{
  "num_hidden_layers": 10,
  "num_attention_heads": 6,
  "hidden_act": "tanh_gelu",
  "positions": "learned",
  "init_std_up": 0.023,
  "optimizer": "soap_variant",
  "warmup_steps": 200,
  "final_lr_fraction": 0.05,
  "max_seq_len": 512,
  "max_steps": 3116
}
Each number is 128 + 32 x the weight over its row's rms, rounded and kept within 0 to 255. Layers, rows and columns count from 0. Numbers have three digits each. The size before them is the row's rms in percent of the matrix's.

# layer 7 attention key, 384x192, rms 0.131, rows 150-191, columns 0-95
093:194126145128174080094193158144048132165066143157176123123130122150143096163134148144088098136150114129165165100134133144164107110057150095110139166109138108143156150138100146156148077157177138077109163148152101066188185123117158145132082101120114149169119134192100112111116173071067081064
089:138124131148152141136146085146129157113060162135185125068077121087104103157136179153102197086186086173136125150094105169143166123162142112136155133095103140157118119120099118116139122128149138106130136128099101083089126102177122142160133102115118202107115117130131103136105104112131185133
106:116115142176123173094037114138139118139098097091129127142127121135120149138129143141114155081153177144114135162150055143092092075144122096148091116133086129100145084141079157106115189108176098169088162086119127162148158194140157207188155115129126107126156097123173130118163069107148121121
089:118163144136136096129180128095111119151122116175164090110115123128144092165105146115076114136129129099128166107143158112136140096115168210158124134123160104142113189105134088131185073157153122126150094103165136118123146132185120157128119155135145143146142069127141069133070144127085082087
094:165093097106104127145178081160131072139146097190155180146113152199078152125161134110132114100118112059105118173141138142166120150043124099113110112213135111161073142099158135127104139093109139116128081108149158093152148106090089071114128108092093190147127201162159179137205114100118101138
104:100096184179096131171137111166108155078165166096130112147157096121159117133139081104154117088058142096138113177094096116099113125080073189160171138156072146102116068118094145145166113085180145172132089130090142191086135154137094118118120185109167158167136149095122122150110084160090140165
091:092112128196117140154058134128169098059168117111084144119119120109132126118166108153128193124097088127104116206174082065126130149113118138128129131151075154127109123167110132097177138082170114143091096097046109159109123192128096114159185130149177147151102127098134099073129100138124149139
097:180179176104176121103146099142147128153132122085095133151124061131108111074110128119105126128106149144127184117116059171169108110110112118131120128159123090091108130156206090125145095162115133096089230168151101189149158093130112179096181142128162151128102092122132154133172079075119126085
112:172163116160151162126152116183080170121098155173133098124109127096123103142146119114127108125125109109135109057080165179128054126091162150178173151103145091187153103131137106177105155130126107101146126133136079166108114114165090138138133114138129158147111134169181058171092180148142156130
083:123105161146175081135185064108100110164084113150135136150131119118175090165117160136106077085166158109084146102137112175173127162094146144145128103126134115123133150138174142112167132173137159082126109124153111162154171112114123183166112072143147188155114139141095106115164112071074042100
094:103137140130085162130128112097137151155107153084129132146129149126070170141146155082068138140181172117157126131112104105138133102125091115139143146130088104057147087080078079082125091064135114131092143113142135156128155150136113137152153114083109099182139130084157094211111080123106106104
078:144136194166176110174136129113154099096151179209105088179120087064125101112092099089104115066082139086134142085093144116096114188187137152165136157132186168116167072176195123089152097151112136195182083129169142187153159133190122113164087147069166188132158105137138141129122116123139157078
108:118158095108106132201111082114149156043135137142098150153150120132110169061101109099138138142067119097146107164126152054162116143120143108125125114120098165088097101135096196112142110068124081141139137112110140115114173127131107037117090251144130063069113124149127183091100100130112153112
090:154105127108200145126111132095073092138101118131129101085096127116182125174105116154126114102112112173106115126184132153115160109123122172127138109032121118076126126133108125112215125172144104078108148122146135102118178159134147190143087159132103156147109082113154082112163124127080155106
093:092147079106109122060113130160146152137181147060133137125139096148134108109140129146195178145104112147124148163105061161128122124138126147108134175128126138093088094116092148121107170121117110139092119123059127193102079165087150134117159206070136090154156140130094149115136084172122148178
089:135161074120077144088136147106065169161057109058114162077147167150116168150152155097087075177211139138116126140173116139141086136084154135076091106099120094141158170105058096144118150106128144097118210143121155065133138094119097157143152068124088107152117115142188096174143126123133063084
082:122106126162190131133109156130094104115163091157138134089128128117141082192103074177115098095111122136093138096184163117067139169129116143149104129132152117113128140147144142132182135171180148150179059136164122185098114160160126140135120136094157147083118109138124086131086165175106112143
097:128122118152083174137190120119154105114172144176149128117149152111092102116113165095099159144066129066110150148086145139139132089163140189159153100140128080158081140154170085133097122124064160137155103116198123183152095104169108105075087161150108132125185134150186136213166133116193129120
094:130134180126122112123155128122069145113053152153116098114144123090110088124125138075079051144143090143140143073105176114048154127101135117153187090103145155202144147145175075127132087123074142145141169177195137061131121091143118145110142076144107145134085125156125083154102203140122109104
107:110153144151175165184088117141165114129082121094100127140129178099139183173101092120157147092067169132103072134163122111138151096159113144166099139083147109084109062155129164063175152124209085107124183116066151120158161181144130105175110198154099080123105072122163125083155091163113158154
104:102071181176092071148116155148152149112165133078118109131111107109127134103168172130149124067123124173150112173149129108136153146115073126059126108106117132059142118175111143096138108165146139108092112078067068118128096168083134135129104153111126121163110135116121128127145144111153146174
089:091124130117075153077109119135175129174148096090118123130091133158145140049174123097134099160129116134133108161132121160135118140126141199125121077202140097095118145045122060154088133119072121108144122112099168131152088123110129122086163072159135130150139168068116070133127095161189109165
085:155135101094087075190139062064196117084116117178118121130100121181098122078156163073115132151124107091127112170173144112139157087091126073060142103158143177132105163158167144111114124066072139139101188108166162070142114094126132070133143177156087118121140178160128161131129125115123080136
096:125092100136115157164065124154124150124155103134125082128110124146145139173127054136168144092135123126091116144159196129077108080099086173169119103143127102111102185170114124136205119101158103123093083090106154078089156156138067085120127140131135099156118161069168121163092122208103109174
100:137077112177171147127082138090082106142166093201141116131132147142145133177126088180128132087089130138116126113150144163083126120166106116150100131104126123127156114164093175071127161143178140179143033143129100172141147172103115128185071108084143149109194122104130121130086118093119138109
099:132056176155150178141083153146081130109167130179139136099124089063135121087191102161104107041098089123114141139091173126100143209122124122141199110148127132114164143183130153087124100129110161147148112069146093134050097119139107147182107115081126211157104122128073133094123130092137165102
102:153103096126135135153177182155137092076179126159135134116118077138106128121189097089130118135070077136113111191174145118149110125122076156104111175085159128164160150139109084109104131119082172121076125097083095123127106184081152118143084173086091139224137159136145145107173163137129183155
105:140108098141149141139089124146075132109086122085144187099117098129133127170101126199081161103158076188123122159162124125162176128102173106099156068107130090152092137125048144121210146121135074061105153109151167076107133131156091130137116096137094168168086154122130138104165070150143093064
097:123139155139117111110127112115143115130155090100149089117103117130113176108148123109165198108109133085130121141150135060150109165170146123138131149051163129073129057136094136117125120143150080123126119122092166140123158184129102147167160139109127130221118081088129168133087123174098107126
089:155106075145124161118114125164105119103108118090108132088122177130162101134102135147172135159117086183134083178139099121118144126055109160105139095050104127147100121129090186148155166101136070075095148149064141053100095156101133135143167104168077112156092117127140112082151160128108149174
087:117138116145133134141098124053127170159152116166146086120137078096108128150152112135091134085137192100105120066110167163077124129196139128160125116171185130111199122156136107094095098179089154153123076089181088178090138084113146149170089102106184144114186111100099102189133124141130151096
099:136125163157170128111107176137123099144120092135162190112135145134155122133089156192055102150136136148104171113115100135116128150134187107108114216133135079156151109160088107178138176156175137107135152203111187166211131156159116159121126042159170117078100114097087126031090149146181084100
097:136142153131140170159132124065111091144105132206136110100125162110091145139130142081092103113130166070093087073169168139079145133218082140168119171113145093121137115144193049108115130172123180170163085173164176169172196134124128095142083132098145151100188109104159101200154120147121141119
081:142154070132103116141164150165162137132171133121161143133098137190119156116142133149136228155149090076119100173144147112236060134125149122109089128177129108141136117075052097196111106111122106086148071086122128101112140143152124081122126091111107107112160178110110125161139096141128125156
097:110156106132001110142148110110093136116188172129103141151112134125156182120117059079202104170079108128136090165134136118137100170131115167099122074107187172126121147106069105155102133096096123156160084141142120127144089116087102062088120142113130107176172153103149131188139128164164148130
079:129137180133192128142111126109149138133169152170121104180119079079090075131106093121096135095120135109105170070104146136078106146183124118176150163138189170117178055187159107086159089146112136187157111135151126168119160147183129141191126149071142174144116092107106155156123112156125149099
099:137152112118112129136110146102113115106091107081095160153129146164203111120142164141134091199115138193141142201170076103127162117088122116102144121134067173173154191118106155135122206101125127129119233094073083107121104123135140142143166116161100095120123126144106110052136123075090119122
076:116135167170169052168158121122134155107173100208138083139139094111174123162126099149120065064089157113128156113140149130078116153113145170160134148184178173139144130134187088118186097197129119152149056090159088184133148138151145125126109138100190134106148100161123106118096151140108154146
092:139172107088081115109183090119089156162091116108130160115139143174094187124153128108100106169174137088121127111089117107175043152083116082122096130100144113126166140061055070157101087105136154096160157211141124080124141097061101094106132122114102108119116133132141134195108129125088107103
071:171136174123170089142111192133147103091143147206131103154095096062130143134113077089149160102113119116124149098107195121094096158201157134151129168135216146185149129163159086131137100157100132204141107124168121133141132124144117092165091092119174212186156092145134151148124104158118178085
089:161147142171169142147065109084168143160156158191096126114138160060136113130091130148133188166111119171133179102145103109080163074223120081184154127110191144137145052191168140118127146110167131150133119185180166122169187120147136129121109106128107090116175094155124178135100145115088109082
096:091091182176148133187083135122121144120121145198121136078118122056140190160139129165119106064108141172145164161111155111069129149199154094165160111062161154157177092182109112097167128107189123173141149134139159102129168146184094149156116080106113137129148087135173147126109106102124178090
# layer 7 attention query, 384x192, rms 0.14, rows 151-191, columns 0-95
090:139113144135191158129130112141082149164088129108117129131115107096147140127095113121107112181089036155105103133150092133121056105192117109126158099170108159151090122145054091123151158112105149099142094152122131167106170088145109193116086132171150134120110125174152103153212175181174084134
102:123136131137134123118063120175094139115155137144169163106116098151074131105110087139138124140103112148161162135159067063137147175141086133176144179050079117130210083148070114128086174083153132109114110103139162096082131139158081133155079130182147098120087145129077121101121130075165146157
092:065164121107130089091168113073178100124145125158133130081142147117144155125121146128167134111049127166119066082133150168149165116152103132103068114162090111164092119082113111123145092197121119148092156123129161175117062133133107144146111108177117126173187163110168121168135198149112129135
091:184107202148164123140108181111123122175132124188099108131158153207116121086179108154110142111160139112158157143145108152145111121076127142147139157135147149178149152166180177158109113143134135093176145157143122121169074110127092108116138095084158169123126163100164098105109067143154093135
099:146118082155145144164132119100027077095190146114112094108093101136130095153135142143116082115118209104113155099143145123150151076118172227132132164140146142180161087157172068101137104143196130166116126102120069081059096168174095097136096130125109174139125095174132138096125157166117102093
092:154131095092182146102115089192085088148152163091106094153122127107170138118147140121074104134113171119138106120149143080203050128116093177160118206106068134118125095144101116101121136106172128116111145111092133098073099150145108132178147124143171145129100161137096130079125108157152100169
100:216118148147168101141167099113112096123134164118180193109134160059162114121134082112153130174075121180108134152123050119153171110175186147137135053122108095134119115117097124140147166131178176141132134106109125129090148137112119167089053159111144100188144153142108186105148105142135077098
103:075082161155126145115120134127083118134185093112164088119147119152154129124103056123115120155100088082097149103089133188115134143158116160099133054098086138167139054107107145136125185120129209120134115151146095139090091155107193151126145159106117175131145140169164159137155135182068147089
083:057108171155094106085136126093151151127097132143151154148137166089179123111096144067167097100112060195138124086206102153056173119170141137107094107115119131123086161147124143091166133186133182153148195129109151152113117114070151142149116144136149088151194137108171146137144164122106076092
096:151183105137106145161095134139087120093194173175224180114090095102106082162104102102145153153063124127104126143163148064134163117105079164127168211138116144202191129133119110120169128084160071116161102154114137147087115197179169128137081139150139161091116140123138101113170134158132105079
077:060101133131147139086145055098155131111092058112108132137144177100140142140075123090128108134135136161134132179162091098090122127187147131121103120137084126125057068148117106112124137106138166105081188086119123152076119097084122124168164172125117107173160135119150110134126174109144094110
101:139147061155122168156113113087119075102103104173115143157148098159115148110168135150129151131170156066154164132128136120137117129140161113111130194181167117133133038127190158126158089097145123109147138128122062076119080132132134079131163193101072205128124137144139109091113100118178163119
086:098141117135194124049146113086140146149162140161139202152144159122130133139081133085183148129079139131133112078179090130122197169162141056145090088111084132137089147145098072122140117152166165124121164112115158111110119133093110145145093109166143037167165108141159122145123157144138108079
087:138113116155097098202154117161065136119169178084125135129133115148138125167157144146146095115122152126118157159080183066152097189125208165209136082085116131163188144136104057084115146132127101122149064112141110116138130140178151128096125120154130134084108112175118126109119071131157079116
089:157151125097080123151088192116148169122189169138153172088118120115088091147151084134123151129134086103173131076176139142104126126093035113119121118157141096168209130065153152159164141103108112094192089151140135140162145179132170130119124116140151147113138112128116141157089155168086143111
078:075111150073135123044136111094171137129168108107118126118154134152166152116069158108124138118125170152117153050096118165168155134132118114110072115112094097063107131135092117126161126195139152178086172122157132141136105123134110138158139132124106113197150157100130149156113153099090184104
101:083140134129160124165128127117110037155148115130093128109108099154106164109139078140132084084118116120099162122115157147123106125158166114128068109091083138101141100136093148136086131129151172127149177123162114123140081137158037126102116078144157172045110150144123127094138099125154180106
090:082112091090150113090154148074196141154101094126111086089143149118143130092104143139112124128119081149116119065142125114118159094158121090049109116202158179156102125110101141148153105081121125114091173192133176121096140138101160182151139154086141095146110107097152163143110199139094183129
094:099132100148114150090116155160081195106187084152110138152133100142054116070105073156194124174096146088147108147160141167144142190181132110131095177107081066124162092141165108084129126093150138100100094129102082101116130132168152135092120124111075069098162133153164072155093112092139080083
103:212165111128174137119132180150141168091155159110081128156113125144153099112123164112088167116125133117172132143091172096118099117061170096148191157133126094097145121158154090070119133144120108149151081096108147120121184169126119115175135155164138098103088108180150105149112104171132073141
091:201144112107106123147103144178170140137150127116142127125130116128129114164157174177108134121110157065139091179086168130144072155082069167113153171102125087170144128131167135206102156109118088115120098151078123163178150174176102122107123085120170143082096139122095106146100089168126110180
083:198159115118159102188103190106194108156109124183083134111178134177156108066180140159092191139125092108155145120130132127154107088157151127140112172165161144149148095126196169186144103134124119091126151111135139038173103124122130130155149130106116191090083173130096154097145134125154112154
098:149127083140174116100117129144137136084164121168112091130139105161143102088135144174097157151138229058139101085077156177207121116112072099136137161120117092142118118114220143128140099133159098148122130132133125138125050140191094136103124155145133136128126135127126136119141097174101164171
093:076089140117093156069126094160130156082138118111082104142146113123154138140080119097128093108114138185137172066154106148131161146108128065132101130062120153048111154171092143114119136139148149157099202079158146145131079159131083139124142111122152113175163121107126123117151134065106151140
094:112088131140207136108138107104137103154160116146128090153083123125133149127064120058086113094098091127152102136147059075059089135123111104137146125146120159129118156140083116128114174076137156138139167161107159150084115158050089139212122170116147072170070110137156137136160151159160119149
100:176170112115198120186172160145121116153209133104080094114098139203119092132153070108116161168106104113185096149063176120117050134102148143168083135071108136163140154093164110100082111118150134123151090155092170074147112181120144082196137134098100164104091178130192074119101141156114096100
120:171113136091174151140121114110134147166142123107132118125141110164111132109114123107106113158138137158156164106190119086116056143152101066161147137129081149118114134143071129120108117062171117119174160207120187111149162089112092112109082184093211113142074120097104068148159130214213123118
092:147169118144103098158141083139122159089177141138161124064116103151115138210133095138162104120103154116191110201127193069093159171168094152132143182085120115203115107119133097053079126140101045113176112148111129174116109120118136144114159136121148090091100171125170083159130084118155085129
099:181105123130180160118160132134084111212121067136105118118105150165105126137138141155168108132160121082159140104133101116164141134142151147125108114121129178129119142138074114100147109123155155155106139171084116084116089104083126127125097107126154117109108101169152209135104094112183095110
092:048111067165087104086100090144203165063122149147168118168146070092132148130089127106109149126138111183059118148126156108052152150127083079155094133108110073144153123144082129147117143141094130142092122098170159175109132162141088149150146144135117083102134143090085097117146199116091155140
090:124145141095123135133120099128097147120104110041102121119135132091148163148175158120127090161136128121129121149106084142131120156140102118127120140134105113078116147165119139142149172137094150146081149115151128153094163100116172101101085100150129131129157181143097108158136135130091187192
109:075135128152105121095124131161145139111173126115105161145142112075120125147100069086165116127163119116089140098177146161080163161156068103098066182109124098161171158137157150117146125137120138148124147059185087132160145197153148139090140049127094126124182162089141104114115146124080161090
083:179166191147127107185127149159119099155162163142163117130085124174125097156187127159095165155174199083153121144106184151141086138088081169166161154117118094176164151143162109166098137144117086144149097144117112140164137135166087100088138136157122220096125151111132066122135086145128146108
095:157113107098056140171104141133150087103155115152112125097138122153119098197148113146124119098151195106139145147109205137106090118087157135122100147131169155082161111103184140150100098135169093116127150118092125135198126118160125069104185113079149137068136131156122150106095109141133113094
080:077118106120115132093166061111155169095090106109148141128099175092139150141050114094117097140106126169121134151143093084093137146202145115145108098125106127131073103142079093093112131076123132139111180122112156149083127093110133156149149183118127100147164133118139100132132175107121102117
102:158181146120095124171123187122153089190124147147121115140123139156116143128133157129113090104092146174132129126187099139168099132072120138078130119119110196052153177067061154154158135123168135109117107121110178082141189143081132147205119130130116138148134123084091174113139151119150166211
082:068118145131141095076163099105199139124097141135094122117196157144166164091107147106105123101106167158111115148084129162096130107108145145105117095120116096120072071138141086090111109220115159170081154081134152185138112087091104126145158148121082076188149152115149116114113166098103133141
094:154151121139050134176099162100118141100156182151156156109088114099127084150168086137132161144147090118155146104131156179080159122108086132138142136175178118179193137104224146127133111141100095125218080158142095125155108143159180138087152106100126149118163126140159101151108131117060129077
075:110086137088143119077154064149160155110090067115103095126136179123128138126092075134123117148141132177119097202136114104078085112163160093122108079118098152128053101119094123104089109087121132123090152090109147157110116062092136114133161131113151093192126131134136118131150164131141114150
092:070141145108080111121150062177138180122096107164137098147184166118145141156106094139153141151152152215088151124114128139107166115163149091098142106109155145061097122190101152085139142089148139161087168126149132173100150063131165167147130099164136099110143107113132158088135098077105136139
092:085139117104156122114121098154157134139116114169114112091171127136066117132091070105081096112140151173149112211166107133068139130152084096068185147103161146112119100164115096083094129069155130146078145102156165216110153095106095128097120116146112062137083133148151112108131180118144124166
# layer 7 attention value, 384x192, rms 0.149, rows 128-158, columns 0-95
091:082131167166109143134131098085127113107115141104158161090097125160118152170129089167116182135107107107059162103112140121142143091157122128113107162160142098051144092135132150123152113155118088141127112091148137119107116158164114118117139103197128117133140109098133118164145111145151079109
093:100178059193161081171165134124180153157131138086114166179140153173107178137122120164112129190031119151075204130143105146137106076139142136150077142142098180134085127128147125150110157141139111195113153086093147166078097098113153147190124097151143090106158090168150174109092142126120107168
107:112137089156125158131166158125132122098192108162135150151129188115080113170101093099104120085123151122099114108104157154116132156120127055172147171198109079172144176113127103079157140160150102189107094136112115168143083070067073151098171124169104152126048084135110080141173153093119093039
099:125120166116149179187090148106163120092110115160113160130108146177115108075148136128174183080086137166120091179126137095128142094153133095172160142151154122154122106128139116093151192089131161105113112149150115186121124106130081181053119124126172153108189138180144128167124071161107129141
108:126110138108071088160103129134174087152097210145071150166124130144108106172124164105106080142136112127118138109158138156124123136116036095139147100124089148143101112148168096140073135101160124087151101145177107090160118074068116116102124135209201151120097154125077186141205136131156112127
104:113135155141109087146120125140105159169115098106101094130166126121137129153150153117104093107122172146112079139133105128127095163086137153177138119106078119079049172116105124187080181178137108121131075150100134130107067103108121181099104081126104167161130163107105120136134187140101090137
096:149074139147204099099166130142128094109175123094173116116134146105060140141155119140114132042105145134162154129184078073117125122113123076109173159108156102183138179189121067122109114114128107111135069140146075185117119091110152094131108150108096182193079109083115171148164100128150198093
065:134106118142061169164127179092108106122164119151116103133121087118194159164124136113168143102161101145156131159101108155115109091163157148161102177132126100178138060110108171140165116124164138113129191044139130129155089130091136100083096079153051142140125131100156114097120140102118089110
117:109140132124158111095110145088097151124114096130171134093145157115128118154179145133065100046142101139131192093093147145118161108141129104099095131120137162117152164100097158118110126120141122133123146124094151130129065120098097207087138163165159152124059116077122152128174131143155112156
084:126118126148160123142129125136149136118117149148140158178126126092059129132115134155092164162115182119168111130092150133146142171134132166138093123103110079122109126054095090178141126158144119192175184149137136166129184124102123142171141146093235104068178166138086123109053183114081130167
102:149134101135089135174143169113161130206121122165136157174110170142120143113112148125104107161194124085101113102141093150192117150162066155152119126090108102051127142095087155132138129146160137178109162123075217103205106138103073173062184160147109125084129162121111115142102086161088126132
097:106163114150126158159079168087165147151145114145088135077116172159146109092060121134109122090179200073180122159159152186139152173151065165100130100089147111149072109156110146182175095123166132139155119108139123143130121202159149131085133178146185097073148111102133147132147075179185110149
108:121155092136113140141071137168178110106163127132102142147124076106181122130088095090100141202121159104096112056144157141087187085128110171186199089121116197180077111178150133185183172105165163087103130142114109120091114149147179131102176169138049112126119113147136096175121147150113111147
096:139127136150148079111158091119133124114138107146149094141126131141116105111108132168093134129166109123095157114168165206090186134078113099070093117096123123011127109119096191075111077140166130174136149159109124089119149155139060109169116168133082132209104106121135179100105189088140079102
094:142173116091132153170113062199188130142180123092112170152114125117152151117101089161103109187130161099098159119145155149103117141172101151138127084135136176146134162125138124087057131122086131106124091134163114120105152137099216119152157143171149117090134112105167124165177154130154175126
101:120148138088103132088152106139149174106108188145127169160123164116106157114107159109105145109174068123110117070166140109192154142100075075106101144071134109107154127132115065098133088120083087077086167120111145107127135110154076075076166077140171183151054146115127112151154146149154161123
100:197134092094122133127106129112116136113122159141088140129109118141117119106108087144162166103142165169134087089090099147136129118128081165102155117099082110121132182122128079111125089134052101166155212137054096174145082183071161124139096148120179107153159230151113098106115088178155168163
104:167096068123099119136127168161111154143092137137147161102161054111168139160101194135142104142147094169130127148129081110125134171133177110174151115107095061107069163167160100171146163106097091109130105111161186116134093065147078121102102123119104157133074084141114119178142151125075119159
101:075061142163110158115195127084094100111108097172195133115071162076139130090182115089117126163142127173130079144090151143134076116138170079068134125141125151118145150097119132104043119132157143135092128144076129145120099094072112122129094134128133158132140142105124102102104109131141136154
090:176172132161153115148150077108120161136099202132125097114136157086158146111138133128095133157107099163073172151162085106146126150131118152110121149111104141055067187114122122159131111161121084161034150104142125128090090116167154107065119140118172174136118155127134121126190158146129078101
096:136116096150140165136092124139143080099171120106059076117174163133120124122104097157078096132135187092105070109145150172069118145157092146132102081136106146122091113126137125142107095086134114153133148114092100176140101146141164131115178199118114115125099122192123120069108097161176160129
098:071133203142136163131147126175126104121105133153113079124138155105100153111063109146161135124133129127094167121103164186104119183124124115110132106146120173129135201198080115133133095120093156094034162134173161157130080146133187163118100170166134114115112129067147150182195121141211124104
100:100082134092183125126053145121087148102105134155075090089165109135155172152177110140088154095101091147150097151105170111104109152138104156106136113123117108125164144115146127088114122098139111152141139095131044138127098145201150140088136146167184165131087077099188090106128146150160138142
089:159165182148183091094102115202143116112090157156170122093113133157137130083141077114123108122138111108193113147184100110111176138110083109118169144097174196086156185099085139140142137116114165125082155147088127111137117183141149145079143144149177130108095159114156100090147109203186146143
107:133112160181148194179125100120139129150195203119092128080124106108110134134141081118105104144189085142140074108177140133087131152176085088076117094115173134053091123165126151126075160113148171046088109138122097125096110094159153076111144153171117106059142117155142108017146145148142118061
076:115141132162100126150115187118136133171140105133088099147130130151204178135147118106164086075172071130163158172140107144114087106107097146155142170138124155137094070120100145134157107125160170095153162083139102078170048089086132135057105107160102193125103119105131130083181137123159141120
104:129079162143110155125109136122124125180088038119135120092161205145145139150168103169125095109075089114149070148093106121135110102140118143118104151147123132099133134078095141138107096099105148146096061139122125120143101078165127125072171122124130124103079129146162069137097107112107090106
082:105087119134151129125187135123128108137154143100146140156105125145130185084171142180148120178191143129148125123207133098136123101169112185071099104137174132076163107167109150088139150166106151114151135150097138153184124167110173101136164120118106139175143110096142159088095080135187165102
096:170116077094074102120154113144154127114105192123065158176126118117129154151114166106156078174111125149105168080126110094145118121128088052108169143089077166149126150154157038161088139172110102074167171138139173125124152109057114074143155117187137170152095118140114163096116176071095129110
107:185119090140159165163118079133149115093165116210150141149126098125100086133153145102109156148157058113097070097115147161183120108139145167163151140052201104194154065128135116074128168143151122178176128142083085119118098177103110165063137142114155127145118163070166101133113182136112118104
098:104137096141153090169112087134095119105159127112184120142143114089132139153092137168122129187130143083192181128170101129083145123125139110155118088146187194135130132141164122087134099149118171121078120128093103143127113250088170111176148177121073109095116165145156132088143150213172098155
# layer 7 attention output (transposed), 384x192, rms 0.127, rows 128-158, columns 0-95
093:128089085052079102119116121163097120144134068099131104158118217068140056126148120117089112109155156166166139168170092135139158102174107178129121100104109190155090155130142118142105110126113099103136099134088135104131193127137151117152104133132109152100061112100132169139063158068175135124
089:094103072112102094073099108086157190161163123146080120037120128043108102131109155121140147170202129097125114149159115111130137113166113110128134129040122126147168172119184123097168109068123150140248111179114086155179146127126194104038133129128082099121152150134119151159137118111130098136
108:108187174115102079107068080134142091102136147150159074111082141141172111149130178193113158154127097175128166103070093139115140049094109151086133110145120126091106125117100163142096085080112135064130138149099180172096085159118083088175100148152108136112141110121118135102084155117121179116
098:153113119127060094115149190166100111105140089166186125076068135131142128124086182169135113134129107147137141088107131220124101142098165098087162127123076095165100127129105153143091145145181147171147176138182118078131130119158117102134120115143121174141099156101115124124183135171124156141
104:111148109107151129098150157133086171106164130047154089094119076184151132128139101093142160189078077127138148153105116129117109160094139152140112184166151126124117115081086161119155083143132151117089114076177096144132091129116158153125103157074052144143117114172143046120130138108116219110
095:151128066058119185076135132186125107060103186137069133156112175147096138121144191086107138117144119089100134114097159166137165137157119140101133116115143080191128138136124174127152083095135103082097137162122107135083145110151142098179154115132132098144181114110144087109109060184137134156
099:116099169120097149097121145064086108127131157105165170129207072062121190140075108125164175191172103130118152091161149168087096087091169141115076099136136146093080114130128128142109179143168129138150112156132162137127157172153166100110158093161113112160150105142112165158062103177083182117
090:094134123142211113101136104139179133149129092132139099140132133077136119097096110123157108152134120164139167083156114095141164115150134112143115106164162137078124158148053090157161108149107163133102141158163153174147150085139114187129097161174181111131125136186112127163142139118130171104
112:097121181093161130094160138105150055111122127120105110121100117159126134104134172136147147151106097091134157179128139154151140163109143147142180134114151182187115109113169121097120158140157101098166135088158167189115075140150129079169135132144045092146146136134126103158042102119095107092
089:166167119105120106120166167113142133149163159107076102086099145163155121165153140117067165087145107080135107074094147118134080108152075167122091105098106143189174143130209187140121099146108118112155098112076149103130116125138153107134171050109177177117097098129169082134102097176158086117
100:109206131125156109082129065143144152119121132106163122115141128166082140071147150116134162152100121141150077144074121130138137186119125136142142140127134103103165150129164114178178107096042169079133110131128061169060112110151124171148112139158108144160130133108181085153120151120060078103
096:133107162130146083103155089154159132159099093151134188184091124097079126188158228117119161176138070144120148125088084164090125101097134147141133127132110145136151082126110145121133146184081031154099132092175140123145121099142142111162138108063132137151092121167150117086088105090079149096
104:141134092140071085122121084131078138169148107182158087146113155155086106068149118140135086126107077157115130144126121132163097163109121072137143181147125105045150127101130035078125115111104202094140107154075131110127157151182137166145130179101087093125157169106157134085149131149129099100
092:105156156105084137119072073144140147147110152093107089089135156113163131119144039112081116139092115089163117131125115059154158147143155165157177159153097175102110142164180121142162118100111134147144092117093155122140132113117135176135136099118141073116099139120050124099091145110134128144
096:138134103191135108167147115102035128115080130178147124110216104118123103066140173174160076160093083149146169161103073127129131162114103173183174204138118103138122133130164100116136154100119153179164094131135122147087127122125121115116098153086068059147166100161113135106155148115120181122
095:091169109115149076146105132104119099136108084091144108059158105131153199146076091127179162172157103106189126173111173167126116121122179097111103137148135142111101140108166101155147157136148169151125081108142082104172109168127162155117085129118099092121070120185138122107088125115086195137
099:132069147166129137116197147085150165165140096102179119126179122138153150131154119115131072134121175135147145116123138119067087139180138120168136110116187148122116096109150126138152137155170135113099156154159145125115110116124156163048129085116144181155094097101133112145169145060027131104
102:109161099148152151125119128139139058070112175113170159146172167164083138149190140146139130151092138103133112113134181159131103129088048117094111166136125098168121118109001152164148102119125129105077130125091029131124135174099153214096142195133115147109160138110148120173173117154150153096
100:102176141149115127087131091171155143134127113103061118168209077177108129110142112135145174104129156132115155087182096161121195175122081160125150097121160129183111146166147158198166112085136128162165110072146138117073181152130118113149074166135121128169106098148161096134118142132083120084
086:053087093127118124142104158129126133107138157139099126110123167166158112132165157119121150090183118128143097178085134150148166092189129127172155172090152118188141132189171164086118184160121120102161069155074083140120121153127139099125138102146094111156099157102122161142082111123103210129
096:133131148114127064114098101106123166108125084149169136164063124170123105104150057083071146109170083133135186078143104049104105079123148119135135128143101074085116123127125061149143138156122132127113121098105152100109133109156117164146111122105106123145150173127130101114164148092084125091
094:115123127119043071082105113055104117137098132093150129200107125173133099146178123093119113111142156112132137172097072090104162118184129181123164144148139064089060084105107132161084173147140151168164066029092107169097138131179097101079109183105065070084131116143141126076104115108081167118
099:161166146140148121141167147115162097063127077124155106176057144168167085117153110151071092114142130124108146183152092154116129100138113128158164156160144114147134070075140144156113123182126142117117147050143136120138050156170085162167143127120096128107120192140128119134193140119132143123
086:142134130167074149095181091085106088136166118104110159199129127190082163149123135081088159081146151125081110150119133185112071146139174134093150164160142109071111085112211138143134181158138140124136108083148086130144103155176126108075134159108059141182159136144146130117135109098064137152
101:138135113148078108110112113120092120123157054142148141183131129172162109099160113079137155120138128195115121136163106120121135099096119116141156152204137122093084115147102085125204183147151108134149140085080114101132090123136104111127089126128077069215097117116133165098132110156189111150
092:120143115136189123092139095158151143145130106129159143144153106073112140083071139131170152194115141167122160118166096148141156131164180096137131133144173129067134135125061128129167115146139146130094143124209130172154150118136124165107098157151125099172145155206113132147157139105094194098
099:156160143156082110097121093187104062081114144173134084224094119091038107045057138133092144114135120147141092118124108137141141182178198135118135150153114131102147125176134159160138170130127124106141146093144064130097103143110118138165146205128111122146180140120156101119158099085131101124
086:123118135137162117144114064094149166136118118123159135119230105078128152095089097081164147129117159146148168156210113107117128123137158109148142118166123126085140147110072106208109139117102141124155139131166160148120133109172123165117096121169122093148115130166118190180152133120112134158
091:086151097158216170147107166127120172133150127110147136042214089114156170113121157158151175181104085143130090175120181120169117131117134116122122116153165120133155134059145154136169099063125163137116149208130091125169106146094147134096117149120078116104173116157125161149185131123097160147
101:122146156126074123191174136130123103125158143080105073053119175133143163103081153181134111102106111142156139173107177103146132152083132084147163148180117084073085139161159097145136091091089202077081193142121109132095117091153094140146144089144107165099081138162112134154113115198116134134
096:107130110145142156136110074082117170156138088147069129114131122221124138112160132095122186066141140179089188139113134124140149078092097085104136146074179108116113088154122126119113150067106112177186155172127166128122107074184132135090115116130106136134143169131134159107072113081111138158